python train.py --num_hidden_layers=10 --norm_eps=1e-05 --rope_theta=15300.0 --rope_fraction=1.0 --attn_scale=0.125 --tie_word_embeddings=false --decay_fraction=0.764 --final_lr_fraction=0.02 --batch_tokens=32768 --max_seq_len=384 --dataset="wikipedia_en"
Each number is 500 + 50 x the weight over its row's rms, rounded and kept within 0 to 999. Layers, rows and columns count from 0. Numbers have three digits each. The size before them is the row's rms in percent of the matrix's.

# layer 4 attention key, 128x128, rms 0.195, rows 52-63, columns 0-127
123:503530465473505450442502468517542524466507546461513412507484403484547540597445496557510543488497468627516506478508487544626542477441521542489490398481468463495430601540495628487565461506418457468492540518500483506515588489468422504399529529552520424576480379486517480536510505402505442491475585467555505463521517551494542591523596460484559603514447453423516402477426511526512484540521
112:549523431463527547579387641464535445528497534571507551451460591540498519480404575392515500483479532467557559506433510578569445470523481478549446481507531556509488486490581498599445511537490523559607519435474437456417485518509410542494498472504481507540518429486401565620409453497499396546393486519443553511541493496487522525456444535489513507519596511527518507454445521514496481482463
111:388513557434461524498548518527497502546441480483468585536437481505393539478494453555509599463507463464563451526525532501441517445462473453482514501537500572504524468499594560524515549577552465564565489434470559569524544527361556476559566554554559529570408471506421411537510480483465463437502422487582474486490562556478461551494407515439516533553435458514374494500534452484406445566488
109:482396516548494523579413484515448477574547388458479393529573532534402421481500523478443553444465485544432554418477496582492498497484473502525529488512617446516432473492540515510512510401446491563448535384417482593473491449497500422576491544446457506517491388454523421423474435529491504464502489520462489563474462467543501497481465466576540572576561487498523553509441490513483398561555
122:434434596459520514597499421503547559496562527505485454518470452519511458491453643558496471544516444478499515473539518526530497433509547531457414431518532545454433518444521500435509422553551508432557456567465511572477374474559573507463524511493547447460431481438396530598521476484485484418441422506469515450534539546536542504494542513523396544496539392484631546424489523518548470485559
125:510465409516492466512552503490424551539442474534472520482495489563500442590483480455566505474510445477488502575550468472496455391521490439498388431458623524428411443407485471453513557598422490519436511492513455548536511469550613597463475459501558480470457504550569531527557530548521558520519483485462470368535540517539499619486561461495586506407507378559514533515499495510436506473513
113:547461456476494566471429470496430485498529441541523457510422547481477466489458441645490521476456527540442484482425493519461434536491461501468445491447394479478477495501608536468479531469455416500562499494610395498450518446504503458555487571575517533545625543568513549594538551610478454544476411464455532434450496461534547438428443532523601542457470520493550462516427506527511394461500
116:485505524522451547567525476543556547529440420569565581431442594520597532471497411523532448526532503530447538456543491578508523557488504489412497490479464537499601482469505539491458450491540658463468528566477519504547464440540530503414484543492599491477458431440553501468488636561441458469507419430574519470435486455525488511448536435531460568428516490456460467484458508446452587606501
109:434498439448543467546529444510528453490541549546490512465498490456568473528427494463525486478508426466547552531514540545480441521409401494481602473563509513561541458497454549435381589617511454464460519459395448438468524477488519431550505399455484404550505449557483515346411524519553473528522515403442543500539439519446455584507560513460534398481543517492539492554531552509527463537502
118:515523479465474494481514548492453557398489502435509535537487484545410355510494472437459537453529570511448517511624476587418553476496521553494479542507497493494558463483553495542519494537514549385510464567585509359485476460522498550572537586462480486468546521545560523482524479553443462556506466496506487511588557472429446484497459374446484611503572415465556483519586551559456509601506
111:559445392541465549485540484412435436511549508532492527558522488557418486565512566493484558508562534449435530440524540576508577487409544504396495466472444519454493536467453493482446450487461471404620560436570575426533473570475540445506479430504485377493464458469548447442454458515472528513502441522449495482478582536486479519451562475570427522504545601533448474553531470559529503372474
124:517520509567531426490528486499455452528451541419511533468473534526532473494551462507475543530561449508568425602573418522541495516462479504469510489521452502581501494517591469482434468391560376489457475575551605515452527451517395495444387503572470454462509368489467493507525483518491441529535464417448406572447493519483569456426526485548440519510471494570514605536582480516593553490457
# layer 4 attention query, 128x128, rms 0.178, rows 53-63, columns 0-127
107:546466472461521512425547419527403511582449490525504505443433572528514419559550472535541437564563407521471485540549556533570455477461461514467514437551589531512379500453531455477478574441472467557468471455551515502509542495572545536474513597560382464527522520426548495641550505552525565594585531574523463518512541462557461524502590546512505543523530528540438548579530430457524498471511
111:465459481534572450465489501549488532544574456540471460574487526468586527488526493587486529560528546526431440447513464512479512418522628493440540630480502409522522430394462458476526545531508471534466508456599544452454481443439498509347561575526481548402513538516489492578483537572544498508488542492463446477474425521512419433473466544448490459496465456532423503536476589573499464433403
111:554554590492482549498460511520579559474496516595494412495501461518430423459528473582534412508499522447624543592464590508567437587439556527572455492416520466463467480469427502546429544448503523494513562434449440481517484475508474538427454475450565558508577526465493457473596417564557493521420507502502415516551512530497446507502516519477530418470511450463513378566469577501602526513501
116:424562415563454553495555596465477510562457448520481480462504509508491495541558500503491552466656529492490482491512496496532488518515469434511447530425481482486414522503524527524553509544499442519512525493484473582573459511531502530358425513431479475433492463615474526518599545375478635500506543590545529471539489502454478540488483379597498431498418505521447468513557564511495389455522
120:503514569493484538503575466459580447444511471572465443440515407512547506542465501605568519551538510483529511447547514523530481548469496406506546513537468499480378590447482485507531347632475550473607572499447478531426485543487478531534490563445397545504529535496535443465514554554489563487516610498462405442407475540538530498464507545463526574423435455501475487520490488521458410464465
111:414451539444549525551466473427510519578548402503539474531443426534539558518464447553537457557527427460507569440415549537507492457520481461517551577604545532513487569442454438431497595587443427434483487390415461500563492507451574529468428470447538476510494494505536508500488384533538451588500447446501503644520525481510569485492503475506548461543485497530437490458503467402549515420508
112:459521479500510478419467535472516484554436517548531472494572484504566538601468549485567513493451520543419368485472544509506460434514548518487424429481412372500488471496514552426508538549489489556496485554358403514436445525559522579446434503475501509481451520548510454477476609555544468506474383446493409505462537591511477426447556491582502478510506512591518480464449511502439477610459
103:511406472509425542465542481534510497483384499611564397617397546529518501481499486534558493523455470639491545500522505462485472500534520626495533465421436495459502501555486521575531479498476547506426565515477464533411520528412555451491543556489467449587525587504561505417553467410500526504516506508523511488447534395508633514480451507425499553509469540469541522540556492582510535478564
111:422573436460528470544503433514532479507552517540533476547568521531528485559520473435624394463489467502497485440577562548569496560563515373460541497478411412450546512488633491428476489461527528482541510444472420524495566481535463391547566473473463460483503519490490464558461385497534513402446487515543482449523572524497520499495539431541400510555424550519540491460430597455528507559532
114:410476507530443515479461550526465459426499459484482545475523457514487436530556492537445465475469402529565506551583578492476468542572505502452495404580435441556565504424551598461527576563505599585512547502456503439586596448500482468554454555478546500465538523502479489464436470395477425488475517529499492429498544390474543562461485486470529433437547500447368486542482527403423438506522
110:483455529446512495600538485505485479401553587574482442544518481463505470419517575474535450445395581531524487516488551436503518430610536504508478543411580512459513469590479561466416503471423529482420505456490447506464462444530556532490478469522566526510511461502440581509373505454454456461540556575526506510533527443493465557536545482609467477593489467484424514520549450535418573580401
# layer 4 attention value, 128x128, rms 0.172, rows 0-42, columns 0-127
108:522532500415517418524424472558567420480488605518558515417481519463522594590474524507573445529497409449598535519485498534561498496549508522584580600517462555503571530506504537541434446632435486422510417435502533493458598544592419446457493510517492542417482498534593440486572496447429488458568555520451464496554522506537455506523527534521477505598501506529469557472502443474482486455503
109:540617556430471551439466569554510463512447571494462469495439498473517430514488531488521385479494520491537520449428537504467493543451578532498484517458463505561470478476507476570541505518396467504494448517514415460456496454412449570514507501401460473495528555549474505406499509464480602478441555537513476451478544486327529465479521529616439410585493637556499501559556544499496508480585
103:395452500538461506460537368525516521489449468500602517484460562416472437468449491444477526520520596449561516555432505493446525552476562553476564493527562555460502500588565428578475576451504547481446443463506463466525464485439608565443513507471574431545487469554456482564504526447468496544456464461483469609419494556455498479490601512535395477372503501463459422533487561505491510495418
102:535463440516449511496457551486464524507460610534599587494525363363566473585542467498469535539463575481516511443560506505542487555478541516562511509544584513472549350460499474482539509490506503534509473550566485473419592547504551469580526508450501517495421495506564565572427488584530514509539528529521547577503448513386399455540507504560570477506447456488497454502461535479485504549612
101:550431511457373606539469505513512520494505555577474529572502535644446542489474519463499534545453491599544453487654469500522499516489543482543520428486490567473571480424467506461535546492505486518506407552539528402485551521493390544499445500498478533513454487458506522503575535501413496551438586495564533562521488445483479516466552488438461535491480523451487563614483503437510602626563
097:518509514550501494515504467545535503597448485537476479604475487532530574579530533513487528522537501553550607442510534622565457577446449409409501506551549504478496529585483509532505427376491529529484584461472585440494458498538514510484487485426527463527518484459492565553628429408577499582542459501398439487452532527453522425447493533572497481545462523504584563495589538449502452574478
099:571432536558527485395520446559475568576459510610441492560586492574528447536590525566437471531518441567501476493501526495491510509569532422496451532459480474476451554457481491456469515454476431431491455439549468443610427540480498503574502478464423377444451485515497434456426503523505549533393505522460483505545543548453589503444451529469496439445406535506452559458434388529440520516520
120:532546485592535453546498449473452467482489516485513542482486483535529393537499535453472557503455387489516500499488476499492591537525493542524395435518462461540509486656534527498309474509573467472483486468503469518549479503538473418427471556549540488476549452470573464510555489416508483529546495496475557513513474428517523598482498465566613465611573600428470510461527502448568565559433
097:464517537441491510506501507429450477463543478526467454536504471463466572653531532481565422450502637510429527503551514484502437478556513487416425509511531427490513482511476500566560418464546509515476483486511472452501480490558507502509413433423426470518476466566488606466564521484402563481497540472591552476481424525527454450423408501400535554579514491519513509550643542512587418549467
101:404538477594494462521496511453583480467525547506528591490515525522545456456563477562521423447492434502534431534523537414476512502539488507470543450616516534598464574505519499470489522611478502505551398485572485518440495497458570549352493490523442534470482488515477488478474558532551585466614576502513461425511405495525560506542581568488561370528446498477480422528465471406486540475525
094:516497486611451526457503485579582516453422500490503576412526475474465393518508439538369524550516535539494454483509558438552477532584559476594477581514503476421523576534492513553489512590542390566586480570529426515515442586449575477491504530451505469532555506522508406488524539505466460483434381488448536479433506495514499493525618574553430503504451532548412495478459530488461474464475
099:460458482588556530516537404533472499460529475578540557531516511544435425447508587546489502487566487495474487495508465529474520460603521444630456384528487535421513445489560618517486522515486619435414525514434465557501424432504456527522502493514487541534559543453573412496512461431459486501480470524563402584468573511620531509498512494484529437553540523472606547489477442588527477496544
104:463496569442508470481523489513560557527534539463589560552539578561506576535553516441577568396496467473472551456467522433507420490477503484488475559590481526563384443453415432501422567601432505464492533401511591494497500492569442518494522419544510406521448474500504540465423558428492497461524479451544493465502456485512467516454613373510473531490475510441425525538503581533511557545562
113:516483550498511529545437496521484407551402510415576502554408475530487455467401520474488414555461441487521557447515499545550507513514527589546506458424447467437470480540503434434394559548563460550574491530578510451447530531592522536471456510583473555485592609550468550493383577533403447547472469572512464522474471420558571528484427448493494536445529503533479538497443507503535494543560
113:432442543458484438568477436571592547500506496488538597553474442420537478506562480473455528543573563515465393468484507540501499479527599551415491450530473453518484541489476551539511562368552338587481523561511549572468500523451560490413516595423496506476521520485520542591507524499469463457460432473525417527475537395404528545556479514517501510592538469499457549487494504462459558518493
108:501501440458442529467515525518477460418456529535521564454469493551521521517367471613511433465468501509485509503441473503494584531460522470507544469427476533501422470512455497475523399561439534484455441554541496433521462562489478613408582558380383456517540556583588565436522523526565519502538402437566493472444542573495496461528451553511473548545518413494584531499563537446497495494585
110:587500465505520491520452482425475502371478551497586573514577594481552480562516459447434506571569525534540498361428507468516466498460496516562506510538427451549588430493601490513433525515518542467427491503554389456439483486510516483375488505467446453387545571440483520494497500542537515521454566410494610551557489442563493448486508444540510420536496509456452501478522480570551532515523
112:390538524522523499524419503434501540515509501501565589428506451496501563573531502489515437579501492462458526629417528472517579521504504532486488496456526478498463475528523596555483504473471495568448420544481491488355567567500475517468487465456565488487418477558460495548506623481410523401557536486474526574478459525477551483478515507429557444559470458415463548616416404471516600476523
109:523434510485594593571529527459473501561451450569480501551587532484423450529485519539545539535453528405518511457459502476543484427519511600506550621492494432459605508577479512563512511511466521547421511429503402596505580543577524459468486542566441454523460547543494423486504478456381446553454562540441533478434486531484518526500469508514545409514511467574494475531538614471503526614494
109:470415507545519529522470503507460447540556519521541489488417538427391416521484478479519453415401440460454536456466489464355515512465452542504588412552495459452412576487441503477494409486465519436537487538512535582489530601476481537531506556436464455530569544571393431454478491504498523577551445526538408493491544428455499584457529472425444548517577519480457517508482549422413475497491
112:495451517498568503593487458559418527516468574564587541522507512573492510535565561478434523523545601482486476527541461497544598432469546524538446531517477528542541559389494569529456585543617580541587575499506529557552532459456515503382498493576446543511474527435463450493447545535523593436573528497434515455525537499528539517463571586409500480532515567494516570546430420490484554489545
106:474449522510465521436485442502506549495534473437477467496479580474506434525510581399542542472517480483487514502426484593429566517511508432520513620430421446500433555450541576541497426489573455430632612480534483484467477551586411577500437570482611509436507516574508616537442474522489420443526546482547419506497491509473442520484514478478482584502519444543477439504528493399477522492461
101:501551578501448582546480518530477504460505534474461462500542403444537517513518492478519521489461583545557537518517545455509403455427490510467566466430579504564601484451485513568518554452381448440547447611528498516452520524588593457474431455389421432476534597456501514530585471465541542437550391454532463420473532461543531453444566511439513428487474568505436462467515491549519470526543
101:509498511509538496477578417533536488457531410555454523541356397543547468473487554433503441532482497526506455561487573502533476484548496559465443571539456592461534455552548390407453465489446513505473549518454446426476418481522504494447523552455454555509496527469398546474526618544460466462426460503495566486431476573584545426452563500530465471512434535424570484582501572517426506442533
109:488456550482451604541451461483522505454482530549499593508534470581486546547550469611440496485499510489518534529453466501478504546454536441570464481390501433534522483481485431403484497502553532474538549410539593392551549492499498514420433540477513557561458531436495403523612513552461486560593469433494516476509428553433520548541486461507514461515597476549532507487394504383560409573491
095:545484563492433549450475455425469492487412492525459527401398612565468509601502544551432502490579489451531516632561549527437499549555524538521477445495467570530578413494507463446451490479482482481518562476539574488463533439437460602536483614430568483489455478469537463535633546470538499516396518500422443539522545466455539502476532525503470565486564531515478475426465529466509562515556
103:508521505453536508548460510400534605503514552447507506453459494621454546538514508515547456525491473468539555549460436526429558430590567432490517411462559581495512518540509484441467572534564462539470529458493548554538378532466550485488511543474581534482509545478533445529547431459559471484583525503596683572555587460501478477508559515516510457507476442560480466533549534504432447401535
104:597533529465458489429522445486437438521590493527467529527489400521505508443487536451537496467540449468569534505536568530430397464518511486490509547429542483499539531517398562429574414413497574399436537510460476523512551593591441481481498524536491425550498536544466442486494449490532517487430560420454592558530506508463502521529475560457398556608498536549447527448560497475572529428398
107:499518483406502495424445476473503547632558480490451596466463477470505601474500536607543509451489544445621512587508501486543497501540469477534503427578456626529494457562577568584465525477451539561529560519539511511474521516535457510519502490536468548497534419523569550405418518580504568469520484452452422533490549500577436465555482410475512544547471484514532562593470522471440468537396
100:481530565481427465503544458451533560546568489566533520488517497528563455512444495531573389520493623565563526517508454485602530504537482545520487516624492574494465477486463577486510521424481540482430566468516461350538491593480541469496542498563494452545508461474407553533553536395470479467534518465531597454433479564508571518544426462590579446508560496601543435548534551515485511515513
100:507489538527512439479532532460507556397461581499500431470505578399568412505534496599536514498466522499579603454519499537485525498550512529497419480492584518502498521412451511485491504469473367440489432549464498493515490489470444563471440543493479527477474470368406454525617556586560472468552503462475521488517364510389542444487517566541515532523454479460469488428461526505502535628525
102:583503470489435531432508436419528509454422386484581408446470527512489468508554446544542525522536504495564429452460561481471496527445463573491549601448560607529597492462451453493529565519495506529434402470473560568505462522456492502539570494454499511511520597461449522512386542524495540528455605471549512508438568591490424463536497439518488515449422500483464535461413501562503452505612
106:514445409479429525470487513500400511433505461486486485482518468584481432508527468446526551559513625480406579447497471450511586539469452455411478434539406618529547421493492566555549554581431504534474529503589472528491464497519487467482514491451523455448517493526515460548506512493479524542463510537552561525544589488603504475446479554476446514518390617533435461428458559502568453553394
098:513430493500518480479474490460585511469483505524563367535552527560497420434466531462526585549523439469518453472577430453600495481431475455455488457505512490410506501431637445487390454486499448563609519479496506530521471581469428569482402465486506583504516562465490516453531567509466512501534499554555408459540481529558421474512447502483482559486482450501547473575614433440587563503536
104:530427488502499506429468487534485498519548590420426431558465543527583525464426462443477490571609616499556392500520477518467484477487544496471517453500410559497397559546459526524470477527499493517512520429562539545512507589535576480585507496502554525532542444483486571518418436534517524486457589519403474498423523502526433412439479447495474535568466520482447454560459530550658496432457
104:515527524536468487469513537474414442528557492489470510536568426509534498569574611548494496544469533430453520604498381562541487507397517478500487581455508490444452488508496528472622487548471472543435425449534600514540444441483528560396427513424538504431551408514497413454531531475446473473438466523424537483509504556474436480509442503418543539431452572567494446628484485458461493531490
107:558487478544485473463479470544545508526499498482524442468554549468493546500486555521452468495555639480477612397456506535504451496454505540486585500401475477410465503464480520377423548535502568580490407564576578479485464440593610499496594504480491492558583474529468550462483403566488445507430528491499478379476560472456474459487456563496466504484536484480512583553493455509498563568598
109:486474534473556545508498486478523455355551535540552461550497496452471572458539466493460489495443508581456508414508459460525476530546509532495551403532496399434469445426524577474481473543458461547566582556525387464542467558483486493474422559462390537494498585400525459459614576449494517395552535572526466525433450587521554411529526525526451442476434498465467537454515508432495508458543
106:468564428517520498568621511499479473471535467534424524535493440586533457516447500554482469454494529433466471596466415566372555449551475532440606359526464487446545434447460559532471504466527544545429474572462480551490453468487508540557593457562564416502568524468528483451540326529467553465469541438576560468536522478468476539510510469492464491553476469486522532525512485524473523432506
104:552436459498524526518494515512518452439481382476483501505406543561469601427465530548434545572454559503478526560477448494481477474531495493578497406539407440469408507425390511413368406598481555487499520477498557517553577427455496535533501463485480553468452602562579488522457505569453480548511565596523469472521444486426457544569509454450428518443471477495455444483550517519498504502535
092:450481444491515518513530507517485476462539488499530482568597493458511530495488432574555495472572436470475462546414534505557489553549463551496476462559554426493524489389452478494559503483559428581529496537530518487490566514392520501413522585568488487509488466527447472496496545408557522535521440575476547579483384541488593526519511491494460579578470539499623378370471395471550431546482
121:509496485431548470525458475468431507482443591507543487560508481504484517510563507424504524576543577557453380513426506479492493454528491568437379504480618519579547585506337629549464509463457525565461421465464541496542485431475504455535439530549517534521534467497629521570528520524457532509507472497438509532491397412555495536458557572451556467540531489488495490431502570454515488516539
094:477461409461483435543462521459490462523402538337477500435522598526419492473435521498503550576549480434442467517423532470552489424498516490392486492455401520389480453533524424497582562560470528437538466465583493531537476479404470509494496482590504456496518540481452518519444542608545462554525557530534542468483494581521516443523546447484482499412508547509435446515433490546535501532387
# layer 4 attention output (transposed), 128x128, rms 0.0972, rows 0-42, columns 0-127
102:582473415485597573531521510431490431486468446503484470460533468551583423581491529500512499526554458517488460425433472438409495475409495542568564505528516435483580462492536468401568490562586517450545526422470545478564432500549503512494520526615482530508480537527357507517582527580517474527454493512481517451467500580496452450521588585479479432529496481488557513538477624465491545568578
105:474439541489517472575476524534502588478565556528549453612600491524474491550515468518487506497426502488509464495516475563539504484528466444576527512457486548462490512541559490539468567535571573485437492542412608518684381415561513506435573551567517477439504517559515469444605524495518414500519509565474536553587570438462542432471483511500521547471505420441491472486534471541538408522443
098:485383508465513524432466572398499594483561579614379473523516472444520500493527487511465477470466494528444527508533512383510498532517421566455418524455448566533505553519472542554477477517484515518524557524499535386483552525499499516455538346507471375465566459427550426501460513514530502493443420471496521534469539481567508576424521392492507517558499518566457540498529469385471444504502
095:472553465439527483466416467475453451387521523430571517514475610462524429493476522464434525463463453608602494566557478517535551482473425463544556554571592447523512561461470556372507553500440510493494407475594533546495479393503474423541529460536460473519568541458568395522468522514571518526425440544444528500501456564505501500502505496543502525523515527466550462519595432517550407434495
100:541532498492524504481574494447564572365483536466530480482406509528547502477508535639434521466471483495469552558470472520507556416475547454519557511531493535445429516534464506488523424532469505483468632505564510548518428548616490474473509508499506558538479476564481375540386524507525482517582505493488513486487548480575391416597432509518502531475450642518465410535497497500590466481451
090:543560589466505397546471523435479547459586419497419457455470573524474550505521513483529435386585468475462465453488472534459507498466473579471424483473507432474464414459492580477480487465477475505444589639501514547449396513532517480513480551540601502436441529513445504455545483506312560470532495516482547541451471519492540519489449493480545497548468551417468502582499469436447476438545
098:506554583499359561538557490384544511501477534539594453564487560458495464447508400414498471516523546440538525454541508484538579412429536451468449480567407552458541408521523478553484454482446611507486471491541553446503452420555492555502490546497533523583531527481573548446564504428479465467639471561500491421438522446551488539478457516542464534468462479477507418522471594526490479495519
108:423499493479497540520559622476585507446550477515525501499591596595412543507493530481507544501626511467412507434554499547465398463492492537502566552498525486505454522509500538467527471543587477517446521553460408488485578559525412516574452534526374495515519572548467512423472535509486488490569495585485435498515495551555484484377615537511411439503506448552527395525539466512534521489516
101:600490498562483436556535520510504532505414416537450461531486461445587447496462486503480603495528403512545417548571422574512543567476434513460514593458543577439488495469502542532520555449455508445504468513511490532469559454461487433528448606520483627541446490429461521489561520412540470492521483480487457553590599490550488498532484385529526547471508600517435566595528458497474461462424
099:485445509545490525467387550505383475477468524577571587425458521509530579580442385444436595558492584472482547468495520541545574605528510438449544553521478483476526518492528434515475458560591505540493537492491544474516502554518444537424546447528447424568483475662471487534508541526477413444498487534576411482484463502541522515480545532578454504506526535458492575493477483467589490578482
096:421414463467559555542463554422533532547623573582570413497499558439557500437553494459482527522510437522529580540512579457457593463561480413432444514566466513467568457531466509469579453468534623500415577479439524416468595484440533482482498409501428510453527549490557543484485500561544515435504510487478470538546521482482500542504512512457470457506524533508533498467499567650543559475501
092:425516474496347499547533433481525560485500500533504443509446514547469572543484507545597478449499542519531523554562520403438485515526509494514533480542522523588497434518536387527448463504568472493618574417603516504493524532524463473531431501527537552472505424528524538510461426465450523529532445495417492532518503453468573500390543424549486468560480443529552482425462621441457434634527
105:466521397539464562510592616469444389510501492540452595482552478509465499531524442532475529438470545562539452526434441552405546467481535533566488515496487496454527489482568508537526361546525563503498505451516442582527531501506415539432513616494525443467505449465458418497498504557494464444511497437509474509443470465536469559518456529444690551439424464590527474445534468468495488470484
103:553528622478580509457578558500492476547462492477473473465571490446538481487517532557376540450506505432452544527491504511511474464529505429605522437480603607550580517518465432495507532467551490509449472417581435413545540498496507559439449482517559448591483561549504442476501409585462489473566489441494537568480527552521467363436470582436484521533549505573481463454540423552453502498525
103:604433394514441528438369510439479519553446480545587575482619524470481559459493523521516548435481485458476602487477498564517480453629459529462449530473569463487508530518504465519534546559465566439523563539513543452489471512494574434506481509544480440536533529578466488590442484497474530453504525465460565541478394514518559428436446475427428472471386469488506532546489498571411465442444
101:543525552556561475520541422499525553537482495480483378523498585442496468513470460485469447497563544594533483548584516575539570487523477506525607491532517489507495515409541478517487602407435474553451598469446547488538500570459474435493489496564635466398471429554428507489494499547525423430517527537592534551611484450531542530503506537447488614511460448493469449486467516542503597568490
104:498512507453556468472535633580637391420493527495530483539518525380551491505513512462525558535555549527483582517490495495459441498500413511543493488614521542477560517488433516518558477528577567595529566515492577481503485501480440505543439569510501537545560496498526430438510543459476478504395527602584483464547515493504471466461474454583518476449501500586584592550534484468473381522441
112:536409458542493568463364488527465567468454529481458465535460542485552395565471497428537497412543509558527550464523458591502448538552579468434484552470551463444571577474502517481399439553552560573632554425495509465482521446549468534534507537463519402481387508513445493487486517452591503549511608469551453523550505504535441478480527503573501439490512505560509490473457504533442385501505
105:488519427497448563483506498543590564485512477470469582448505617554595524547544545483511505499570487438556445489515554462425473497476413525576511433451473442529517541504506489484471475470519567527569473484568541482574495523492454537466497448588368586541511552468519551414480462492575591446548470495485582521530486550408426527549580518459466548442585617498419528519497426464424439513496
108:487533485581487603496522568478527577524445500515390503504487478521486602580582395531483580500548482531587451495495484437543463505509487473435503527455465484562516530476540518562377563569491430483414542442608489488537499506592519500502526510612491477418476511493564465618542468599458523486551517454544544491455557610424452490502516539506487530493531431459517497521567436551490581552455
105:533538504450415542520424475479558526453518495468578478481413451478501480443463400497561549465468496509493518432353563620472453529510476479565533453512519494474482500544435467540524456517502527456548510494541418449454636494541441517528480528430419438442489382546552509511540470545380575504520536502569484469509551557512441466539468430521400426548396496493552520479468507441508479563574
107:487479517544515540546566551544504435475489528595529517511464436367455421487454466499516526480558497510444486628464494420520453556530549555449476491422424440473488406546481452472417550556464497435574487501534558457447480435529629511449475514549494545518459484571428439512489560507446486528484372500586532506544519536574447542518533478455524401549404466486460436531513490559454516430430
104:566532633463540568458408503464485459484519458527513516500461563537605546575509552550488464533424436518540553558462512560410396389495479518435443562464568552477481523514461457479483424407451538609382488480486597481540495530456485480486580496537455541407519436499507521548526436516489504607489489551455491535459469550518506437569514453545574552465448502480551460522500542499549563495437
099:373556487474491502500448459486575472438536512526512431489533499501491470536451480531587501419545499449467539448589506535530490536495515456501523508431580489523524473444507497607520394497546533497558543563424392452581436552480554580488418490525648431496564468502531377509551473531493536519466455529436421568516434462468482511537425466436506504538499549479434586494499454569515537577418
101:504491524411479565552548519495492503567540546502502473524530489574529500481521445570437491446543539462549432556411507570432509515501539530457592533522401518436454586470451471502440504457452518459468572593626483511516509582486395514528432448437530482522431488502474521507563483414481549562499575552525587531558384500606486441514513554505415461535507574558528536450576572492561533479562
094:587503472485570568550547552453543498519543579466478366582575463543486469547507474585451459433543518507502547501453439489585465417440486452384477433502462457518536484572510469498469503494529561409508501522445609514561542637531564466514397531522439452511509449494527461498479548532475563497503509451513456467473481449567557583510560508552439464547507553536529446410417494487566436435511
101:572494555546459491452459483468538473557499531476541496468606488471492528464459494584575537535548523587462579526461510469493463510514473465531560603520497442463493484473460547570484531499503546502581553468467426535543529447510549609501459483490486528418452561398409488403340513470510540549483491459540502328478429513536592563503461521475474461465551568471547529552511528487605501574519
100:493563474504563551574487492482473550373437457498473554443484487472521478580586628532468468446458432552518378558477511499476513480493549562532481504501459545481446513506502556600493530568513497529541493572391480390541540505487594417566417485470464578473489633546552520539591495438426506490564438521560485522458485480450511575518556501543515502467507504456450482447475499529578522592480
103:479459454495428476562504450470548449495559471350385511447468501442504483503534471496503523384469524525531400474599470482495481493543493514478433534457563459476520515476533447461528488546447488434467441342512455510513473596427566442496534493474466464478480456589432466548601545482528442402525502468479482427604462430509581481514479475581511391523509553593471460460498474504498494536530
098:572483523432517486606507460431445497462534396460471503533487482449417495606450523503491577567575507433532496517488549550496515600678503505562538454403438524463506451429432495548528420517426560492455492440476464574535463503494503482569470440516581430503499524478532568465397535463527494473476477498396489581498521519482503540462439474573479488453463552602439529494523440474521445524535
098:536498533397556548577350585483492455533510482509492471525530440492441596477535494549439386527466474481506525597554500548536460520476502519481542480498501499531453552478515580422514524486529619433503574505555473486534494495502474427527534548529421462576476500563577478402472526462411532557495544577538500528488504614552504606497445464547416571466489523548488510566468599548517550419502
095:520533528457576586459466427530427494547474545560436454492447400477498449509508484544463540530570606493566482507529595459470482471447491422558404524565567516459447526545468511460572544481513505485578429468587577476482487453469528529473563521421567477419552489558599473427504472432516488451447437516435428470499389476470567585554479455495588538458573502475478558507546469499472504556415
103:481488544473512477530619516586547615551474522557552483503489497445499441481498511431480527510460521612517494553522501447607419474559419496532451516451522485505483455387522441462481512418527515532468487431452540528512531594526508509565480507473472521472499511504432466473411552521403588462538556507441418382457487476500455468511580362579546551468501465417591570487540432494472490508450
094:524572507535497407666554481529466423538461470487496478520441537500435587467504508525491484463506582470426544507492480440547522506565527489471487519518570492526549579573470476441614492473536546490512537558528432455450538413580487460450532437507495557565532482565497435454411478464541484536462553493567515446494487463601513422630627475449578469492481471477456457568470480538428502572459
105:457440543512481568555555546361423580445380488438473546475492446392482437414532637486517516468466510483457491464492499408535457545565486410546451530485528516492550469497527432492557542508420489499515496559471555522510474547525531605467573556503433518471554493513526557496532532534460480509429529534564386533476461561507526494548537502476520548483406563512416441393568468431532521493507
104:509471564501497505541576499585554593522528541564502417527498498575468470535509556486536516452496427604442470487613465560541546479508498487524567526490512447341547509537466490497426452490367564418582531516460475411460488495460450494550633529493486393533489529429525516473557488498533576573566472470499503481459449460524579509526551556547522484533484484435459578446468434499448535462556
106:476562577536584426490443601455594532461457473453464585505480465457581469467469449430515445429470435533498474489511466460491490461420481403613474424515480472470546528576478446448461521439431463348414512511491563535473547526483458478442505517501653451479490521525546568496395431530447534496506502487530535517435465476547494485437447555479546548438465510515529544435500544502422466553493
100:479617445471443541519473460526460551581494525483501500525462504471555522455491438553497569487523557456492551532447469463493490518546443442520574521470485463548579487431542519551549394426510573475440593528509481510510571479488556418509601542625452496549461488539473463443448434447443429616479517481543468568571455407406458428530461490637500558561513442488503518576510545537508503479460
102:446426548460398469395493517449576550564456452510512471571471457537444618494465506454503480515477471616533454519450542488565509560497448456527452597567520506562515514447468465608511467538521471457524415442480594559526542468515524389511502455418547553449526559535433512442449522438492493612572480539544463505513612492449496526455497535413487461483471544494488548514401427461516514538462
100:458538404458494543506555383474517534589496489430476538584484425477420473436473415558465521463460521458498497523435554442497617524430488440565493519553467525557567554478387479501476487528530453496510495514614526427481523604500488533482524488473541578561519509482353570470556529552494452549504559386550527551437551514527503532498536553559582546492509466528467480476518444591548517504436
096:548524472433571467496520459546399539596471454487571502511628492502583543474502497543500483443487609479517468508534511514545580555569524543458493490565491553541463506488567552497477482539484441596531510565486535546526504490525495496593487462535481429490488482544537510606466458570477596491536410638466435496481522526505530521511440539544467429576582458628481589511456497536413546421438
112:531462438524525618479570434459471517474471432536534535502478509485485495467478496534497439546483552507566602454535527667473485462501483536555525448475471504482467434532566491460512541495486384510499632546519521489505693558478424507518621549524484504493456527526507507494540463465512505536471551482412495495441489537516507496579538432436444403517445531534422488578566439479557440453522
092:577480570480544552463609510635470458492522564530492464480564452388549539445579536467417475510485550529530532460541486507592495551418445471534463543430540584504603510448517584498477496436543416532490489485412390508458528489567462570454530448452435484506548523523451539554495440489492523503359553449465555509553490497550485586503500506530492519402506425449502467442473527485421484491529